Weights of a small GPT-style language model, trained from scratch on English Wikipedia.
Size: 10 layers, 3 heads of 32, MLP 384 squared ReLU, vocabulary 8192, 3.68M parameters.
Architecture: rotary positions, no biases in attention or MLP, untied embeddings, value embeddings, hashed n-gram embeddings, a smear gate, an embedding shortcut, skips across layers.
Training: a variant of Adam for these matrices, 3928 steps.
Each number is 128 + 32 x the weight over its row's rms, rounded and kept within 0 to 255. Layers, rows and columns count from 0. Numbers have three digits each. The size before them is the row's rms in percent of the matrix's.

# v: layer 3 attention value, 96x96, rms 0.121, rows 4-31, columns 0-95
# o: layer 3 attention output (transposed), 96x96, rms 0.132, rows 4-31, columns 0-95
# q: layer 3 attention query, 96x96, rms 0.125, rows 32-35, columns 0-95
# k: layer 3 attention key, 96x96, rms 0.12, rows 32-35, columns 0-95
v4 093:082130068121191161123121155107106202156138108107112110103124131129171177122124104102089111122176150110106082107117095119139141141137200112141189152118152085140156058134144156115120111156170121177144085199114156075121094150118143128163048128150180116153096129090145145158142136196142097083
o4 095:138207130109128141061125138125077101106136135120159126130129126134154096106187127103132096182095174167153108158120189139139118181170137134110120135086137156166133145082094116193157168189092153069101105153149118117120139096102186104102088131150167076168123099143093188125083084119124193157
v5 109:125142158124180107188141157147127162076130153077139134131152103157119136127098090089143120114119086152057154102112158148143142146097150160089139120106166128177121085122089114167140130101168151038094110114145075126082138124181136055027122137133103112172123167174124103176112109089132084116
o5 106:159106125175092148128155106152141118111162156128120108192089129153177142134116151143079041082133130102131086121132121114070163092128119119171095135084096062133125098130152040134114116123120117121224114086110130129114154110087181124087117099074132162085072138125190149155176123123141098123
v6 106:089083121114056124136150085099190043209145105167164121166093169111146086108143131139115116135110077090188109150154140126115127065125075143160091093151127122110150168134148146111120137144133141141097169103094150130167155121117123187119142144123129129074140120116145161084130186084130158216
o6 106:137112132085167137167091127149125194117071198159120167075170141110078158133118109090143169140120121108069138115110102122132117118135131126095109107156098162084108138161149159086088132078132120185088172104147118153135055199203071131129135139199075114138134136081077118119147130135101129110
v7 110:139160178132088115095119120143129063066140161121137129177103112140159073140100130109164116102155074186115108133078177164136119193132107126043112106128143139184130126135119052150165152133126105045178111117141108124078166098138124121087102152098131140145156145179168103122150094072106126164
o7 111:173037093174137116166114155152182114126104165114078072135117129114097164146126139205106142107084117088131168138171081121095145079094154137128094118106160084120113066176141098116133130061077139116119103081100166153119129116139124110114142088108132179102107153162152092110198133162183127138
v8 109:129149118175166130101128153123152106123109145122120124116096149095095117132173057180152115143178109169098126122167106117158127088128102174153146152147117122066114158115122088161140140081205156104146174155185106164101113111090126155174045079144105144136128156115113135156058213101184150158
o8 110:115100109125153084187136126104072083139092120160113167146142113173133128130117186107129111105128084191208174102056117118136132162115153109152172139098107168115163133149129157080113096155118135173178136103106091089176165087159095090061125107125112097113161112091172096095189127148127103080
v9 088:061104091069160165152132153120147117182149097153153093125101197139160150125133114106135066125141078091133113088127097125175139106151176131148135072141115112093179108116141176141158110146190171118120050135156166088136155169146146155112097152157171123124108127062153146133123119095046176143
o9 094:129213110135110127071092093103109149091087189123150173185160106136123127109114101090100113184132146117079101141099207112135146169187115111091138092067107164153098105112175109160143126135111133116133150113143101162132101155155173125048099167127127057155149083108141143127099108152129163174
v10 096:155139137162064083132118091167149125113113137135139140167154081125130106144122179128108170117071103127178121177164169126105098096097100097124126176162176178166093162137153102096146145112114028182145148145073133096166098054115118109139147121096139114110082121157112134072138176172176087131
o10 091:097093157058170142167145158121153154125111103093108099039118134101154107131138138179124146152125136113154138128138074129127114112079112092162086144188139083109145157123038131079108184117109155121085102144164205133102135170109073130200154091160130156160118152161083145094123145112133104100
v11 098:155103123168109137055111117159070111090110124145087116135132064113156132135129172153106197119169200182174132169111112108089119169172144070153140167178128157152159117161140039095109125146110118157159128171143150125157081107111112130201121117134162162079123107139125185106145144156140099124
o11 097:113080128068194121149110175098134090173133030080145092078137127092101102130158137163129163145103125134145176140147112128156085158111150170132117186162181130151124146103089197126134159136087173086054108150092140105139151145143157126182110133166163133163134123173097094082103123105125141099
v12 106:124140129128196128162154171110127190145116164085102141067141121128070154154130058127136079143175156176068148105128122142127140160136128190107181133101146081166089124134102165150135102103136143085111143120154091152093105141119129067089043115165103119176136135116100126186087114163161084084
o12 104:165158132159094129115178105156117087124183123166133152173090125182157157104141152118139087067118128179171113114106143133108142138095158140168144129067102154131168150119135070124128114144153126147195120116122092101128155019108164100064126067059124132121065127105171174158116105114142108134
v13 123:159117174120133115185137117108147087072162119135136098189141098172110096131105192107144121125093114086135162080110139182090131121125104114137078142168106136139069134109122098133161080110067125089108103088091125118152163137159125142126132171080120112128141178180135031114175069054127141158
o13 122:146076131128102119119134129112144149153130175138104101121089121135116141150056117161114124092153148042080076106136088127080154068110077118065120119074142059128119130145159104107146154069137122123134093100135171101090105139116090175178139179117102198102120136103165057112156148136106100179
v14 092:090137109087160141126148140118177176175146112087151166102120157128159143083125119091079060148064043118099075121133154119138138086075095184121116141084172093137103131095142181130144175119135065180137105122113126079113149126166154095144101113101124151130095091125137126102114155171191089176
o14 093:136172162161049144114139111140108147069113220167142157124128116093138140151194110077146080155114162170117084145128120138085176142169123082170116128142082138132141181105066080135154165156150162068156110119183140164107108136116122127060136113128121108141139123106087205142103123144114139109
v15 096:098056091073159144168142118118127072173125083139179121110079179133162127094123131156137077145100063124154150094146118123156129112114125128178102108119099145062159142128143113139136110081132182171105110159090154124098154145153142209127144140147088126096117114078155080133128170079058174178
o15 093:119188108135134120125104134069088173086028187154117175151169111129085135109094109048101126107187133101077107114115161119145142135177090104122149097126104104140103118109167164165102065135174124149142127120130113106173136151170164166076138187153118089155175102092124113134096100121101158119
v16 123:119136127101144144155124144154150149137148112080128125094176130154175141114124144102080124111099136096130074154099140125079115128090118156122135161124206142184119114137165114105156168152114063169125091182010150046088121106172135100106110128136153127138081088122107065084134139158180090119
o16 118:134179144117120162108160158140142154116107183117116127097123152076171133139185114142118083138073163132115093113159080128101151149167107127160104129127133116139114143078053108153141162157102154080092065157168214118073136180115125129113122151160132121136070110142065197125051118089139163130
v17 103:065073115061141147202166143068144114196145091129175106116119185150142139107133104118129041144123102065116118107097115145130154113122140177169109087157138089150130122109155173129127083121121164135059096151091158070145124181151137138118077176154143110125116116100135142122112106079080140139
o17 110:153215128138127126089141084134101169075114210158158170139158111136130164123128093074106103099146171107048068126098159140115151160164111116071132105058095153154109144127150101136116134136144119142111125103146112137116080149153169152065110159144097103162108107069102171142077089095104123165
v18 093:113156158100153108139144144170125140063126142099185128105181142194105120108142147114126085126038067136080180105146120148133124093065095147120086142127132161123090096063093183164160118082168077092116067131115106102189121143161131107129185118134159120149124160159117073139119133100160127142
o18 095:076164151164073128129139055095112119111132164132114127172098076134180179147089115103104070150141143119127079106098149116110202113150085069151149154110106063131091107142121071101132146126189124123178073062149144134120144141086096136096106140111088181102124097106164138107151157143147071142
v19 105:115114132087162104242170139116160126181120138103182120106147142140080132153156125156188109157080093167097150120114126158102142115100079233122137107143133077136122114109110202146121104101104156098042144093091102135142152149137123090079130154141118106140110153133081117136097083112119117122
o19 115:130184116138078128141183059145139147114170176176141160137104134197175182126090100082126106080136155099081089080112113107083148122130113094128142138096085124113132131126169052109106104128190119190175131101132118112130095144113130146092138093076103136154093136072129153148132134092141047139
v20 112:115140159091152100212169133118165125133119161111182159104138134165081100160141137139183095148083098199118208104163131162133136115089074179119117132120111132150081134103092167148147081066125124084074146082126086168152145109115131085071141132118089088135139164131102081167100117104162115136
o20 113:122139144152084137146158098116143150136148166164099158150077120183149190115073121100136113101165122108121117095099113116112165092079108116163141116103092071117136146144160066077106112114188109198195119076150124116140128093120105159117134076063100158127084134095170121142169148104134030138
v21 087:085141113108158141130126125128137124174130091134141143098112216153158108095135113078161095129102110057099123056150100124192142116115170155078124069079090144065161122107126189155128130136164194106118088081177124133094176149121140157107167149156140097149154135102167098148141129075086173129
o21 087:141172127204090112091092085123092163105100201146131141223144121145143120150111102090135121171152120126073123150120205143150156118173108136114134073103111138099108089120186093154131079138161064134172179112146089159155126147125125097086118158101132087112136099106176125177161117156112151164
v22 110:144116101114150130112084151158045190095121118098161139118155101131162195118070182120123128117095107117121109168095149107120103158154168064093128120127156138178137060121129107120129136150093092155181082147085151094096105125163142081102194114123124133131108106142144115152164109211058108077
o22 112:116172134144097161082148123108185123076132069114110084113129131055135088092162124143087119135146140078115096153196155121146134115168114086159092150172145085165116125099093113189155146155109149070119088170116146151110146112071192127141111136122166167142155122195087148118082106134176188129
v23 102:152119102141111143043102114165097093068116091136096147136118135154204122105122184123099151109170170134193107141117134130130124179111162057113113123099119192140159093152161035105094168133117115180184126154131126136128109081088122163171140112112154130111153139133174093121161190122105125161
o23 103:128080129144189122137099195077109132171050089103103088100146128064100081134170154157157149169125124109131194189147132169161121119140134184153126141165168083119115107108123190149136122108094118088079094169114155131141175138128136119182112163163171116137150089174104079104139105135138174120
v24 135:092055151117129138147165145121144090130129104105195178118094149121170097095098132130114100122130104143166163124142168129154138130133114113123096130126142156182135113132117057129087125081132202079082165117088103184075100101148133104067104147145087129083173135156166134169102197078144106201
o24 134:159068155163171140137105133115148169126096158163074141135131161083082164106135146083116092080159107114071127153096091126091142104124156194172094108140110051101121152137180147104072085115120099146176125083097103138156142136189190140085083135139115156136092124124125127150178090091088139081
v25 097:098098116085141146140146153103104147142142090118131140100095187130185138079105064104138037131129070116078117092094126130170153147112184161098102056100120103104165125104110113164109149140153182097102087121167131107090160174175136105118124149181140118157136146136176146126114100063061150160
o25 096:172172121211119109103119091145112139066098203160154130208160105136104135134146104069090088106148120106080111151128192140107172144191144133101149118089115142140105096148168097161124087116140115098178148107118072157142109134120190122043121158099100112128115113112159141163138093166139142117
v26 104:136142136194106137080093125157084104104124132140143110139095057107132124147125146135189181112193148186169145126110113114119128182192139067126131126143086147128181114146112070129113132150146201058186140133224129172096109117115127108141124106129152132110172122158155179142132099137103156092
o26 101:154070122119154097148076147112187081171152044114106087152131126106092109118125150157124174164096087129140170150129129106163085135094169155115114140138189147145074110140172178130124121133073127129123145135059098120163151096153176111158134113133189127123124141185169044124193136166138134109
v27 114:190121127118093104076127095120109063084113099141128139169105130109115101106128153138140162135092138109144138140148122121131143121125099095112082109114098132082128142118123105140080141124072126162126165067169102170197126135103122198191219138102117149112152173180168116101153134080056149206
o27 110:113073095153148091171126111099074115157104083157141110111147107128068096132091133126129163113206125077109164145147121179128122084130114138105147164183124102098125114183161154117128094086162080134142173150099118138157113145122085136207144154126120163105204128128106048113181141185111080122
v28 092:115114101121076141119124112080184096204127135144069131110111168085173137118152052146086130116172150113157083185109142102127115127146149172162124105114152104114204167168142112104122157162147165144109201107109143133073193122109113154070080124140088136114123112092127182094122168099165121145
o28 089:163094117118179153149111190179145148111097182123148176116174191134103131149179134104145154105090114150128167095151107120142098161131164170121131084143118203098177115120144158134104100128074134167082187152129083144105098153196127093116143107174090076121096156103085161164107115098139164072
v29 100:146170157131130117146114148171141177101115171094115157137184113136079124178126129090113165114114186072103150116177144122123127116140134115095181168112151136188095076150101156121155132127142061109118150092093064144119077112100121101048152108120098099150133141147099063167156142177194073096
o29 101:114089150108074176117166123155151108163205104118108115133083165133187121106123165204137081127131134154160124114129107139129118078062099168165100112148105083093164124120125068106120129169103089145169122114167173130080181091092087120178108077098132177081072124139148166138139136113127148170
v30 111:137129119101073099140125113098164093143140134151157096227093139082143123135114112133143116128101000076144080152136164126169121095145128118093087095133159106112124159129149133131155143153147159123148137084172157098118134119137136185095124148097113144103120155120161140065152137106036156200
o30 107:128068100106145146160093123159148149073060168141141148106172138124108103091104139124096169115167116069101128142137104131095102109145146074105073107134099140116134099180149113103110146093085129147097153139126148198115072167166103131126175108143116133132231184123117117107177139216144142166
v31 107:167143119187115142043095102145097131079113120135076165114078089100176104104091106120115167103165144159153117162118128103137110166159134062103111142104113183127139170152121032130106162147111159112183156132172129174075135101118122154132134086110090180125170102159191178138145162132128121117
o31 111:154040113151167111166096205137135107141113060092102085142143133075064091140166174143139160127127069147164167162164100135151113108109170171160125115173181118118142112122108192149117119121105127090137152154090110132142150096149155099162138135146150132091143158196128079130169123151133177070
q32 120:115126183182113150082162142142074134142147147076102155160160113091120084134112146180073113125113119167117192124112106107081167124158093131100097146097150130118186126138127075109184130141232149087175154132145166101130118177135102145119132103104153194128096112063127115154107176105094090148
k32 102:139109138071125096170110178132130143061116166096149150125140129153137170119167109120147116109089101156162130144132161138148123100121095114105149038119107119083073131081090153118081131175098155121102174078129103098128179139085098088080140182172166129078146159189174165117091097081134073152
q33 085:100054176145030131100092131125144147138144114103123131140137161108134103087101107085154146122126089109104199130126096132113114117110101158141109146083141109114170144119127187142119131116126185089109107112160111089187107169219148143085118115138138189138120145080124064141168114116078200166
k33 091:093148156119146092086135092157127117148134147116102139128134104097110136191178163155142153108085198163131092118133106124078181144192090125128126130137124137192134141101120137098189167172170087119128166122183130131159118191058098123159109134151173100105116122127086159153102086197166062172
q34 120:162116101126168094177108185110170140067144108113138064094115156129124202085092093132127095142127119101057160113086133100161130140087169168106133120136115131085112059142162193176094132100073128126101105103094058151139141144164155103108126125131103124142159137150144110109125069088168187094
k34 118:132149133183105140211155097133135101140162122184128157165078145127096143103073103092139121122116127089062156129152121132175122088108150151155098136165141133151155137157143117165133118139174155097135110153114129078138097089172197118162148073139081122185131077073133081156142170162155190060
q35 098:191205084104131125154140153061178151099097151187134152101094118140144109137144174172170173137108178131166067119097142118112112117138163104139119131183106165130104130139173146117118121165092145188135140148146136180095136055060129152102095160147105061091097144180130132111110142164137093109
k35 083:159150146046125127192111155165187116122129162105147105138085130159117162143141052134158073087097087118147135189110127145134094105131117147127109075190158088102095141110132141147096077132144229124148136152107088079172151109136156085115100082120152159118191147141137139134078110136159122105